Weights of a small GPT-style language model, trained from scratch on English Wikipedia.
Size: MLP 384 tanh GELU, 2.51M parameters.
Architecture: LayerNorm before each block, biases, tied embeddings.
Training: a variant of Adam for these matrices, 101M tokens.
Each number is 200 + 20 x the weight over its row's rms, rounded and kept within 0 to 999. Layers, rows and columns count from 0. The size before them is the row's rms in percent of the matrix's.

# q: layer 11 attention query, 96x96, rms 0.134, rows 75-91, columns 0-95
# k: layer 11 attention key, 96x96, rms 0.121, rows 75-90, columns 0-95
q75,088,207,210,168,163,204,242,185,207,228,179,190,220,191,233,197,196,183,213,228,181,203,215,195,232,176,243,208,181,191,149,179,209,193,202,194,194,206,193,213,182,238,212,192,189,235,180,208,172,186,154,191,210,195,209,217,208,233,211,221,211,211,203,206,186,206,183,207,174,220,207,194,169,228,152,180,206,196,165,212,185,240,203,210,180,202,200,218,211,189,188,205,224,209,174,202,209
k75,089,212,208,198,167,213,208,203,202,202,218,177,143,197,199,172,178,213,219,194,201,198,201,204,199,201,204,228,190,203,223,182,212,212,198,199,190,186,175,228,167,229,191,179,215,238,207,196,210,210,202,197,209,187,195,191,179,215,191,196,193,204,222,207,196,195,194,214,180,235,186,223,185,168,193,167,293,180,196,242,201,217,210,183,196,183,202,211,219,226,163,193,185,201,205,184,166
q76,095,193,242,224,179,216,155,197,212,164,209,225,194,220,196,170,175,165,194,201,187,206,206,225,189,209,177,205,228,203,213,200,214,209,218,217,209,201,210,194,206,194,188,142,201,160,207,171,240,208,206,198,189,185,184,192,206,169,227,209,199,241,194,191,192,198,219,187,166,194,189,173,206,163,180,185,192,188,239,222,199,177,199,231,220,228,196,201,214,185,188,230,207,177,222,211,202
k76,090,200,211,174,233,189,191,185,205,184,200,201,298,187,189,185,203,183,218,218,179,198,187,195,201,191,216,196,187,196,201,231,186,205,205,179,209,201,216,204,176,214,182,190,195,196,198,192,211,186,190,207,182,204,211,206,205,192,215,199,209,214,207,206,174,206,220,207,196,199,214,201,180,197,201,206,86,185,198,187,199,228,181,221,205,188,221,206,191,192,202,201,210,195,213,187,225
q77,099,190,241,224,160,241,221,224,188,206,224,186,188,195,201,186,212,191,200,193,273,224,201,212,188,206,199,192,239,208,212,208,180,235,208,224,196,204,169,147,209,175,226,183,249,179,195,218,218,193,222,191,203,188,195,214,179,184,208,226,193,196,171,191,208,180,221,195,199,184,213,195,214,211,205,222,198,223,218,188,200,189,179,215,188,178,211,206,174,205,227,201,215,177,200,208,180
k77,101,186,234,217,221,191,212,185,225,166,230,201,151,176,203,180,205,187,204,230,196,200,217,208,190,215,178,199,217,183,196,195,202,201,212,239,176,204,210,171,210,198,217,182,178,185,233,218,190,216,210,168,187,203,222,202,150,169,186,196,202,213,159,226,196,211,221,195,172,157,199,216,211,234,170,178,202,199,230,195,213,180,207,211,223,211,218,192,211,198,225,221,197,155,193,215,210
q78,086,223,229,219,209,184,177,171,173,207,212,229,197,194,199,172,208,188,212,204,186,221,211,212,182,193,187,183,204,196,181,219,198,176,188,201,167,215,213,217,216,202,201,141,187,221,200,204,189,231,167,205,190,191,194,191,190,192,244,217,200,230,176,175,175,159,183,189,167,196,225,186,214,208,211,170,186,178,202,209,179,214,209,228,196,225,197,206,218,167,181,213,223,183,262,209,202
k78,087,213,183,177,219,197,176,200,182,186,182,211,309,216,202,192,180,185,220,204,208,216,188,191,197,201,220,206,192,221,212,195,195,202,201,195,221,221,201,210,177,210,186,188,199,223,200,195,200,189,179,187,184,214,196,195,202,201,197,221,215,195,223,195,213,200,216,192,196,216,191,200,175,182,196,181,100,199,178,207,174,204,196,223,204,203,194,215,214,209,182,189,215,211,200,188,200
q79,087,223,187,199,189,198,203,198,203,230,178,200,216,200,236,213,218,168,234,214,152,213,194,172,195,187,170,191,212,205,217,231,230,222,198,187,183,223,220,206,227,158,195,219,213,207,193,166,206,212,165,230,192,200,228,208,206,229,219,189,224,185,203,175,178,204,162,180,187,215,211,202,176,191,193,206,209,193,199,185,162,199,196,172,212,221,244,178,189,194,178,195,180,220,172,169,220
k79,091,194,168,209,171,213,193,212,212,205,190,183,165,196,222,189,144,210,227,185,238,206,190,220,178,193,183,198,182,194,224,179,211,201,214,191,177,224,201,230,238,200,181,210,198,199,190,177,224,211,183,227,189,210,197,170,211,219,194,209,180,197,216,194,185,182,182,161,169,217,176,214,217,193,185,239,280,193,234,207,200,198,193,190,206,235,206,204,206,184,189,196,202,205,210,201,206
q80,096,207,236,209,201,209,208,214,190,219,194,157,217,220,236,210,225,180,188,213,251,203,188,199,198,199,234,178,210,235,223,181,191,222,216,195,193,226,173,188,183,187,201,169,227,208,216,183,219,186,227,159,209,209,215,256,185,230,180,217,204,189,196,209,200,199,184,210,215,222,214,214,177,183,177,201,213,207,187,172,183,204,213,189,199,174,250,205,200,218,157,195,215,216,200,191,194
k80,094,200,214,207,190,204,218,209,232,200,210,193,85,192,209,198,185,210,198,207,205,195,221,220,187,203,177,191,207,199,205,184,207,180,192,219,191,196,192,195,207,206,196,173,183,192,222,191,213,204,210,194,221,203,184,194,182,193,193,197,201,227,194,230,206,190,199,183,182,187,199,211,206,206,186,182,303,187,221,203,193,191,202,209,201,198,199,214,200,198,209,211,185,192,228,208,190
q81,086,200,223,216,212,213,194,226,186,203,201,204,179,216,172,184,169,185,197,215,220,217,234,222,192,225,190,188,237,179,193,241,184,178,197,206,177,191,178,180,211,205,214,175,225,201,217,228,222,216,220,198,203,190,204,169,186,185,246,182,169,226,182,177,209,188,210,185,163,195,229,173,229,227,211,200,195,198,232,215,206,184,199,220,189,199,198,186,187,194,212,212,221,183,254,220,157
k81,086,217,183,208,212,202,193,206,228,161,218,226,260,181,183,187,237,178,215,227,217,206,219,198,195,212,229,214,199,173,196,180,195,198,204,211,192,213,200,171,196,204,200,210,182,211,215,201,193,196,182,188,194,191,202,205,207,175,209,192,203,200,173,215,210,199,195,191,195,199,205,218,183,235,202,183,90,202,178,198,192,198,194,232,209,176,217,207,207,204,201,205,207,174,188,219,230
q82,084,175,221,219,190,211,182,184,192,219,211,181,215,226,228,195,220,160,180,200,251,215,174,200,171,203,240,192,196,251,194,162,205,228,223,206,189,219,215,209,190,175,188,163,214,173,218,167,195,187,208,158,199,211,184,234,201,211,198,229,205,190,190,180,181,199,205,214,204,219,227,189,189,168,174,209,203,223,189,174,202,194,218,216,190,173,230,205,204,205,188,197,214,198,203,229,183
k82,083,186,231,204,197,201,233,219,205,206,210,177,102,184,214,194,180,211,189,207,205,198,210,220,186,199,193,201,208,223,200,205,199,188,190,223,202,213,209,206,184,204,193,153,166,183,215,193,207,209,209,190,210,217,185,205,170,196,197,195,215,223,208,215,211,179,205,192,165,182,213,197,193,191,179,181,273,172,233,225,175,189,200,204,197,197,204,212,200,186,235,220,184,196,218,186,196
q83,084,232,219,185,197,186,190,202,185,191,197,197,200,202,206,192,206,222,219,212,191,223,207,214,191,177,212,195,187,188,214,180,194,175,215,152,181,234,163,212,201,236,199,167,168,265,183,230,183,188,184,208,195,182,227,223,207,219,170,216,215,212,224,219,214,175,181,200,194,239,199,204,178,224,190,195,202,181,192,201,187,240,223,207,205,210,203,205,227,177,160,200,238,186,230,192,208
k83,084,210,189,164,234,218,194,198,215,196,179,252,194,231,192,210,181,195,209,171,201,197,203,171,189,198,202,216,204,182,188,185,187,202,193,203,188,178,179,216,211,230,179,194,217,235,197,202,216,181,208,182,216,181,198,191,185,220,184,210,194,217,222,221,202,208,200,215,217,252,182,221,193,216,208,171,250,183,168,198,185,203,221,238,203,187,191,214,198,208,151,176,191,213,244,200,155
q84,094,168,168,189,233,197,194,201,192,184,172,206,194,221,202,203,201,219,148,199,225,179,196,208,209,201,230,209,196,203,210,143,215,203,198,214,193,183,248,226,173,193,195,192,182,145,208,172,192,190,234,168,205,226,199,210,180,204,188,206,202,209,240,220,199,225,219,204,213,188,176,204,194,155,193,196,198,174,206,200,213,163,188,196,196,179,212,204,229,205,198,183,183,231,176,208,185
k84,099,148,217,195,192,178,191,195,192,222,190,183,204,195,196,214,196,209,160,209,178,192,174,230,209,167,200,211,198,218,231,227,193,165,185,218,210,197,210,200,160,147,212,217,185,166,202,190,190,194,192,214,212,205,193,193,222,187,224,165,205,223,224,207,220,193,206,212,240,190,235,185,202,192,215,233,194,172,227,169,189,207,191,178,210,181,203,195,184,190,240,212,193,240,230,191,198
q85,083,203,174,168,191,216,173,172,172,203,216,197,201,197,209,212,197,209,168,185,226,212,188,213,208,177,219,212,195,231,210,125,207,182,195,204,218,184,213,224,213,191,198,179,185,172,191,227,188,186,196,189,185,203,172,227,181,231,184,202,200,195,227,221,194,220,202,203,236,210,165,185,191,170,199,227,203,203,192,187,219,229,205,207,189,211,207,199,238,199,180,186,221,240,168,185,243
k85,082,146,204,162,216,192,191,194,218,180,183,187,181,217,211,214,179,224,162,204,184,228,182,186,206,174,216,196,232,195,207,205,188,207,210,213,176,207,193,221,177,167,205,177,199,191,208,213,223,216,192,201,213,180,187,204,179,172,195,174,213,230,235,204,186,210,189,218,238,221,185,187,226,185,179,219,247,202,224,175,201,208,222,201,185,187,195,183,176,207,212,217,194,255,230,181,174
q86,107,147,173,171,227,171,170,183,199,181,201,213,192,218,162,210,174,201,188,176,163,169,177,196,209,206,193,216,206,195,200,212,215,170,186,229,246,160,230,223,203,216,179,196,200,176,212,190,197,205,222,192,215,211,193,169,221,212,219,146,194,195,232,195,211,227,225,220,209,200,175,193,206,174,195,177,196,206,206,202,213,178,214,209,216,196,186,181,213,210,211,215,172,203,225,209,182
k86,103,201,205,202,189,207,213,195,192,220,201,179,237,217,189,199,229,196,182,205,175,210,198,213,208,164,226,201,186,219,200,217,176,198,175,177,215,198,216,198,183,189,201,230,204,167,186,199,187,189,205,218,191,215,186,210,246,203,214,194,223,184,204,192,183,176,186,221,237,216,203,156,196,185,229,218,113,244,184,191,200,218,190,207,165,176,194,213,180,196,224,201,197,223,176,200,216
q87,080,220,194,200,219,226,220,224,211,182,189,194,213,213,208,192,210,218,198,236,219,230,256,199,214,194,202,180,218,206,201,220,178,197,189,191,165,242,161,189,193,204,183,189,184,221,194,227,243,210,213,188,217,181,203,194,167,204,214,191,213,242,215,217,210,217,187,164,171,205,206,184,191,221,212,188,189,161,230,191,184,236,180,218,193,212,217,199,182,172,186,211,232,194,239,212,205
k87,075,233,179,198,213,207,189,195,219,154,221,216,227,188,183,215,178,184,192,205,201,210,182,182,202,200,205,199,200,186,194,210,202,179,210,224,200,192,170,201,189,204,197,206,184,212,242,192,236,195,193,199,202,189,192,170,207,176,208,196,176,197,192,231,196,225,187,182,201,183,196,279,184,235,221,208,182,185,185,190,198,213,204,229,205,218,205,218,212,231,136,203,212,190,251,215,211
q88,085,189,184,202,198,204,201,198,185,204,184,214,191,190,201,178,181,208,207,156,215,175,188,238,224,202,180,236,228,181,199,161,216,217,192,218,233,174,238,215,197,191,232,203,222,160,191,230,173,215,213,228,200,205,210,187,187,172,195,202,182,192,185,207,198,190,205,199,192,165,158,213,211,174,185,205,192,185,181,225,226,169,170,221,183,219,170,188,245,204,224,208,181,220,174,192,205
k88,087,180,195,190,224,194,165,177,195,189,184,188,301,201,203,215,207,201,218,209,176,208,195,196,211,190,206,201,198,186,224,212,191,205,212,186,197,186,204,214,181,176,214,218,214,190,177,207,177,205,173,203,175,200,223,207,194,201,189,192,205,193,210,171,191,206,231,217,215,199,179,181,213,180,197,212,122,225,213,183,220,207,191,180,228,177,221,188,190,212,218,203,196,223,169,199,215
q89,089,194,182,190,203,195,195,211,186,184,174,235,179,180,161,168,181,232,200,187,208,195,201,233,204,218,170,218,208,152,225,187,217,184,181,203,208,197,219,216,221,212,217,204,190,182,184,238,162,218,199,244,211,195,202,164,185,167,210,212,195,214,203,194,212,170,210,189,170,179,182,187,228,226,213,198,185,164,212,204,230,187,174,219,192,231,163,190,221,188,225,205,200,183,212,191,193
k89,091,189,188,192,236,187,172,187,184,191,189,215,319,213,192,207,215,187,206,200,189,208,178,186,201,190,219,205,198,188,209,197,186,209,204,194,207,197,206,198,194,191,203,220,209,207,178,208,185,200,180,195,179,207,221,206,205,208,201,202,192,183,209,176,199,216,208,217,234,208,190,198,199,212,208,216,99,208,192,195,204,205,193,203,217,190,197,196,198,205,190,187,207,209,179,201,207
q90,100,204,229,214,149,236,222,183,188,209,219,198,207,182,222,184,202,169,215,187,225,203,192,227,225,183,231,195,210,209,155,187,194,223,227,212,201,197,213,183,176,197,258,158,213,186,179,209,165,190,188,191,212,196,212,215,206,187,210,235,174,193,165,208,202,180,205,208,198,210,195,199,192,187,170,216,190,211,184,231,215,193,191,220,183,177,197,231,216,200,234,196,195,181,160,213,219
k90,103,180,233,205,209,195,201,185,211,187,198,153,214,188,205,180,182,191,224,224,181,187,186,183,220,220,204,219,206,216,231,227,197,211,204,213,193,180,209,205,179,210,198,184,202,217,219,191,167,205,207,168,191,203,228,218,174,199,186,215,231,204,199,209,193,212,250,219,154,184,189,212,191,184,176,140,207,195,213,215,220,204,206,167,230,172,254,174,208,220,216,199,193,192,167,201,184
q91,112,184,180,204,220,190,168,174,188,221,238,217,193,184,171,206,203,181,199,159,184,196,183,202,189,216,182,190,207,222,196,235,182,146,187,210,202,151,219,207,239,196,192,205,208,189,212,228,171,227,194,221,189,205,181,165,233,205,228,155,189,167,171,180,188,197,198,204,223,187,198,196,216,198,236,221,183,216,190,209,201,196,213,209,183,221,183,174,203,197,222,207,187,200,231,199,216